{"vocab_size": 2048, "parallel_block": true, "warmup_steps": 0, "schedule": "wsd", "decay_shape": "linear", "train_tokens": 263100000, "steps": 16059}
Each number is 128 + 32 x the weight over its row's rms, rounded and kept within 0 to 255. Layers, rows and columns count from 0. The size above them is the row's rms in percent of the matrix's.

# layer 2 attention output (transposed), 256x256, rms 0.116, rows 211-223, columns 128-191
size [ 97 100  94  97  97 106  96  94  97  98  97  95  97]
[[ 98 140 125 159 191 101  94 133 118 125 164 133 157 114 154 134 148 126 145 125 134 213 133 131 162 116 152  74  98 102 140 146 185 129 116 116 131 182 116  99  95 133 173  55  75 176 139 108 160 152 115 134 141 195 136  85 117 143 159  92 143 101 117  89]
 [ 97  70 103 107 137 172 144  66 136 165 152  68 108  83 146  92  96 127 124 134 156 129 131  74  98 127  86 114 140 136  85  97 120  47 152  96 128 135 142 124  84 144 152 153 103 182 113 145 147  73 117  82 130 125 109 166 134 127 170 119  75 125 106 150]
 [150 121  93 123 133 145 122  83 162 164 148  77 136 133 154 153 175 133 100 155 171 143 114 162 105  99 179 102 136  77 157 180 153 119 135 109 133 112 139 109  83 128 103 158 153 124  92 158 130 163 134 164 107 203 123 157 139 149 129 107 165  99 124 146]
 [136 135 132 135 121  41 191 156 172  95  92 134 150 126 121 130 108 155 136 136 155 105 169 158 213 113 126 118 114 126 174 133 213 151 109 108 124 123  85 171 144 123 147 119 169 104 116 131 123 130 121 165 141 128 137 144 162 132 170 158 151  86 123 138]
 [170  88 143 144 160 124  67 126 139 103 142 150 130 105 158 178 128 107  88 181 152 149 138 101 155 130 164 137  96 115 124 128 120 123 100 147 123 102 152 100 165 104  96  79 133 100 107 148 124  97 159 141 136 126 195 156 110 102 137 171 150 206 111 159]
 [137 137 113  86 183 146 142 108  61 127  94 137 101 150 120 172  96 127 156 162  63 133 132 184 140 137 130 105  97 156  59 122 156  93  73 127 115 167 147 100  79 162 145 132 181 127 113 103 157  74 127 151 178  99 128 192 164 112 150 128 135  70 150 120]
 [138 148 120  99 132 150  81  52 117  96 134 155  77 118 129  55  89 151 115  81 144 153 147 105 150 152 148 165 100 128  87 159 122  55  92 100 104 132 159 167 135 123  92 141  70 106 165 111 120 163 172 112 162 125 118 182 178 166 134 104 168 133 142 128]
 [173 156 117 148  90 158 136 107 163 170 154 146 176 194 139 140 137 103 169  87 114 123 181 165  47 120 122 129 126   6 156 123 139 202 159 153 127  98  94  99 142 169 146 208  73 159 138 147  97 173 129 117  70 134 115 147 119  52 118 153 115 127  93 179]
 [128  82 142 162 126 118 121 137 111 154  87 130 157 132  97 111 205 134 176 139  91 166 124 160 130 123  86 150 146  29 117 151 162 200 118  92 140 134 136 186 102 126 116 109 109 126 136 106 139  96 137 138 101 149 131  96 155 134 140  88 136  79 133 101]
 [ 97 138 110 141 145 103 140 166 153 101 120  91 134  79  81  84 101 105 106 123  99 139 111  95 138 169 103 115 104 157 120 133  95  97 136 141  72  84 137 183 144 127 149 124  90 131 144  95 149 164 171 132 124  94 136  67 149 109  74 139 110  40 173 162]
 [172 106 118  72  89 116 124 123 134  84 179  88 120  87 153 105 179 120 151  82 175 135  98 134 192 145 172 152 138 122 168 119 110 109  97 105 139 183 147 159 170 136 105  74 139  99  72  81 141 119 123 122 107 177 109 140  54 101 100 102 136 133 103 110]
 [112  88 194  79 178 200 120 142 207 137 187  60  97  99  76  84 172 140 144 137 102 143  87 134 123 109 142 111 116 144 106 169 131 132 141 143 152 203 110 116  78  81 140 220 108 116  44  92 130 142 164 159 131 137 185 147 164 141 134 111 150 110 136 138]
 [137 104 124 194 123 179  88 155 176 151 159 167 101 175 105  87 120 111 172 143 150 174 142 116 207 111 158 164 131 153  96  94 174 194 151 128  72 141 187 146 113 190 128 100  89 118 141 162 139 117 121 132 111 162 119  61 104 105 139  66  98 136 110  80]]
# layer 2 attention value, 256x256, rms 0.122, rows 212-223, columns 128-191
size [ 95  93  91  87 101  97  92  92  88  93  98  86]
[[ 73 185 133 150 109 141 127 101  91 108  64 178 138 144 142 159 138  97 160  85  68 110 124 141 142  89 161  97 131  85 172 174 149 123 131 121 131  85  85  69 161  97 153 119 136  59 140 102  94 143 122  65 137 137 129 104 143 136 145 137  75 155 113 153]
 [164 131 117 117  90 181 154  73 126 121 119 129 151  81 106 150 161 115 148  87  64 137 148 149 117 140 106 188 158 122 122 146 104 155 134 122 175 112 111 126 153 134 111  80 116 188  78  98 113  65 167 146  94 105 139  64 112 135  57 175 138 105 103 134]
 [136  98 162 113 110 110 106 199 156 155 173  86 140  94 170 129 151 167 151 190 165  94 140  81 103 150 115 170  85 128 150 141 111 107 133 114  98 117  86 148 120 148 136 123  68 148  88 167 125 158 112  63 116 149 146  89 136 129 135 155 186 104 114 158]
 [ 95  92 145 137 138 131 132  89 148 107 157 108 100  76 120 114 146 159 144 144 130 110 117 135 114 124  58 135  76 143 116 113 126 129 128 156 136 118 118 201 129 171  78 136 173 134 193 158 163 101 131 128  88 103 124  88 113 109  65 173 124 116 156 107]
 [156 132 171 102  96 158 227  78  79 137 135 107  89 155 140 235 132 130 102  98  92  93 117 111 174 136  83 123 126 148 147  78 132 138  87 150 152 104  79 149 179  84 136 169 126 139 123 157 128 152 138 119 147 144 126 121 172 146 113 145 113  96 174 151]
 [113 131 154 120 136 169 103  75 114 148  93 150 135 162 149 163  96 105  98 171 111  63 133 142 176  95 126  69 139 167 134  33 112  84 142 154 116 118 162 101  88 137 109 103 176  78 171 116 149 125 157 120 192 153 103 100 147 124 131 155  52 184 130 114]
 [159  65 117 161 150 201  89 131 143 134  62 137 152 111 106 139 122 119 121 111 135 126  79 172  93 158 131  85 113 157  98 133 103 125 103  31 133 122 163 104 145  88 131 177 125 164  93 129 109 127 208 117 139 114 138 111 126 116 130  85 131 160  59 141]
 [105  95  85 149 152 102 119 176 112 136 158 123 165  45 182 180  80 165 155 131 144 149  99  93  93 136  96 168 180 110 126  89 144 116 188  95 185 115  65 196 154 154  92 133 155  96 113  90  77 120 167 136  63 139 141 121 114 115 117 139  92 141 121 109]
 [140 158 149 134 122 130 182  67 112 100  97 169 167 113 146 177  99 118 119 145  90 112 151 155 166 146 150 109  48 150 182 139 133 144  96 109 143 105 138 119  99  56 129 119 166 183 170  66 113 113 131 105 152 136 124  52 104  75 103 105  51  97 149 123]
 [111 123 177 122 128 119  75 135 140  79 156  72  93  79  94  98 159 148 117 150  99 156 100 118 149  94 123 128 153 169  84  92 139 112 162 194  66 153 144 137 166 100 118  90 116 160 174 116 132 158 169 108 164 155  90 105 107 135 126 138 140 122 153 115]
 [112 123 100 142 128 154 206 150 125  79  52 136 155 141 145 155 113 104 119  99 103 106 127 106 114  87  98 137 143 147 110 138 126  41 127 115 113 172 108  96  33  82 100  66 176  92  81 147 146  75 135 147 128 129  89 155 158 106 155 175  93 162 136 135]
 [103 124 135 102  91 112 100 177 153 175 128 148 104  57 164 154  72 135 155  90 139  92  74  76 177 148  55 139 231 115 148 123 113 163 131 121 160 107 119 148 127 124 100 103 178 169 182 173 146 188 165 131  93 150 132 134 152 135 137 160 104 153 139 152]]
# layer 2 attention query, 256x256, rms 0.115, rows 224-235, columns 128-191
size [ 82  67  77  64  68  78  91  62  97  65  68  80]
[[100 129 119 135 131 157 152 150 146 110 130 177 141 139 177 131 122 189 124 135 145 159 106 128 126 124  90 115 130 154  97 127 160 134 114 113 129 189 158 125 146  94 154 101 157 153  97 111 145 145  90 199  72  91  90 141 159  70  79 123 108 174 106 118]
 [167  96 109 118 124 157 154 179 135 153 102  85 126 143 162 105 160 140 147 101 117 171 126 147 209 143 119 150 112  93 113  67 136 129 147 113  90 146 137 105 142 130 175 152 158  92 182 123  99  96 124 139 129 164 138 107 103 116 116 149 121 164 160 112]
 [187 181 103 135 135 142  91  87  66 164 101 153  88 151 103 168 132 147 122 140  92 144  73 115 130 180  75 154 155  96 142 155  87 137 154 136  98  82 105 142 105 162 138 145 103  79  20 137 129 158 137 120 159 183 114 102 167 136 183 115 152 134 153 155]
 [120 132 165 134 115 102  77 115 150 125 164  95 157 127 107 141 139 172 127 147 170 176 180 164 173  95 184 138 120 120 128 142 116 155 123 108 128 169 172  89 159 115 108 122  92 113  85 146  65 138 127 121 126 131 145  43 127 111 116 148 187 142 174 145]
 [131 153 156 146  61 149 129 119 150  98  81 129 108 180 146 150 171 118 125 128 133 149 165 170 160 113 112 105 163 139 146 137  97 175 165 142 128 132 159 129 107  93 102 126 164  90 119  75 105 137  93 120 132 125 136 106  95 117 158 119 160 166  92  73]
 [206 119 200 155 132 114 155 146 143 125 129 178 153 104  83 132 134 172 111 181  94 110  92 103 119 168 159 149 146 123 164 144 172 174 116 222 108 126 142  69 149  84  94  83 150 139 103 120 106  96 105 101 159 114 138  92 103 129 156 132 145 145  96 145]
 [130  65 110 107  86 147 147 110  89 160  94 133  56 114  96  60 189 151  90 150  99 157 161 143 116  85 145  88 130 115 207 146  88 164  77 159 124 113 151  78 143 120 151 102  90 158 118 128 113 121 154 153 116 151 203 145 171 157  57  68 107 111 124 153]
 [178 160  97 146  72 152 177 136  97 155 167 136 102 162 145 122 154 133 126 111 132 123 146 150 177  69 175  95 177 157 133 162 119 161 125 156  86 126  86  94 105  95 137 161  88 126 163 212 124 156  82 124  86 175 146 175 118 138 140  89 126  88 138  96]
 [130 101 174  82 120 119 140 144 147 153 122 160 153 121 134 134 115 131 146 112 131 121 148 133  72 134 147 173 127 100 100 105  99 114 120 134 180 136 105 149 121 131 147 140 135 151 150 101 115 147 143 187 125  98 134 151 107 109  97 157 131 126 148 119]
 [122 152  71 105  34  99 115 109 138 134 143 155 138 176 170  70  90 147  75 156 129 143 115 148 106 153 138 139 163 149 167 151 132 130 143 158 174  96 149 118 147 201 114 146 188 144 203 181 191 145 126  90 106 156 104 129  90 111 170 172 110 112 136 115]
 [144 142 126 196  98 139 142 101 108 161  94  78 160 154 127 107 138  90 118 176 167 143 111  94 111  58 132 100 174 124  80 133 164 194  89 122 113 165  93 101 111 120 159 105  93 139 143 139 148 142  80 126  94 125 183 120 118 133 174 119 139  71 107 140]
 [118 151 103 162  84 151 213 169 163  98 147  97 125 166 160 100 192 107 112  97 116  84 144 159 120 110  90 143 131 159 154 102 149 134 142 130 118 161  76  99 150 122 131 139 103 118 190 148  67 166  91 161  92 156 117  68 137 150  89 112 121 115 147 130]]
# layer 2 attention key, 256x256, rms 0.112, rows 224-235, columns 128-191
size [ 73 119  73 119  64 117 102  61  89  57  81  70]
[[124 149 103 118 127 167  40 105  85 169 174 136 136 120 170 118 127 170 187 166 194 149 111 152  84  69 148 146  95 179  98 147 143 120 165 142 100 146  99 137 116 132  96 116 172 131 150 162 136 116 106 105 149 109 118  80 106 151 190  57 126 162 101 100]
 [132 155  92 137  84 139  86 140 103  35 132 180 141 198 118 118 132 116 174 105 124 115 113 192 110 150 189 100 113 104 146 172 114 173  65 123 104 116  98 173 127 131 135 108 127 128 130 140 116 165 128  70 102 139  99 145 110 133 221 183 119 110 130 156]
 [120 137 116 140 129 125 140 106 147 108 116 111 182 151 190 132 120 145 146  87 132 103 150  91  88  99 190 122 119 138  82 106 141 155 132 151 186 176 177  52  97 147 165  83 124 178 167 173 126 126 154  92 142 148 105 170 102 121 112 101 143  91 156 101]
 [125 127 166  69 138 131  73 148 192 157 127 141 158 130 121  88 145 108 135 110  62  68  78 110 118 123  98  88  92 182 139 100 126 101  74  98 117  91 157 147 143 109 138  96 182 100 149  99  77 188 139 117 109 135 102 109 157  97 188 159 143 115  86  96]
 [161  98  93 195  65 117 109 125  89 155 205 144 115 187 124 132  90 128 147 108  87  77 126 159 101 130 182 124 142 160 146  97 166  51  66 112 155 139  88  93  99 100  80 142 111 113 110 133 159 103  82  81  74 167 106 151 157 113  83  80  73 153 163  83]
 [136  51  96  76  93 161 122 121 120 101 147  77 131 170 155 164 107 118  84 145 123 126 179 142 121 115 154 131 106 118  71 113  91 106  86 161 185 123 107 126 161 171 190 160 153 147 171 161 212 143 130  85  83  76 163 125 118 158 127 108 126 161 133  83]
 [129 123 134 126 178  76  85  72  50 149 148 162 155 123 153 189 126 153 112 132  78 162 127 141 180 122 108 140  73 154  96 137 124 104 115 146 175 118 114 198  86 118 112 110 175 174 113 118 167 164 146 114 125  88  98 112  91 120 118 153 156 142  84 134]
 [115 160 108 127 102 144 147  73 120 132 157  94 148 114 103  98  75  89  82 124 137 106 124 145 162 133 127 133 198  74  88 123 131  57 143 138 174 142  95 139 172 116 167 100 121 145 182 108 131 129 131 159 147  91 150 109 137 149  74 144 147 102 201 110]
 [138 135 162 141 138 140 135 171 201 142  98 120 127  59 106 142 121 127  51 159  83 154 165 111 109 124  94 141  84 147 134 159  81 130 190 133 125 119 173 149  99 139 160 117 133 116  72  96 151 135 172  84 128 150 141 141 151 150 196 130  97 101  68 176]
 [123 111 100 165 139  91  88 112  68 104 134 115  83 164 120 177 109  68 115 138 113 122 124 147 143 138 168 105 163 190  99  86 180 131 161 100 129  86  75 162 105 111 173 112 128 102 103 142 124 154 104  98 126  84  76 150 183  75 103 123 134 136 134 122]
 [150 128 153  98 164 128  98 113 189 114 106 159 175 124  99 130 146  67 114 175 131 131 115 120 205 129 127 137  95 107 105 159  94  95 122 195 118 151 122 164 132 126 127 172 142 145 128  89 163 159 127  92 150 102 175  84 175 120 141 111 127 141 101  94]
 [136 138 163 104  81 154 152  83  76 150 174 132 149 181 161 149 153 110 105 165 143 113 115 155 141 106 110  90 192  90 134 129 142 104 132 174 193 115 132 148  70 163 101 163 144 137 201 175 112 176 118 135 171 105 160 165 147 133  68 101 135 163 122 144]]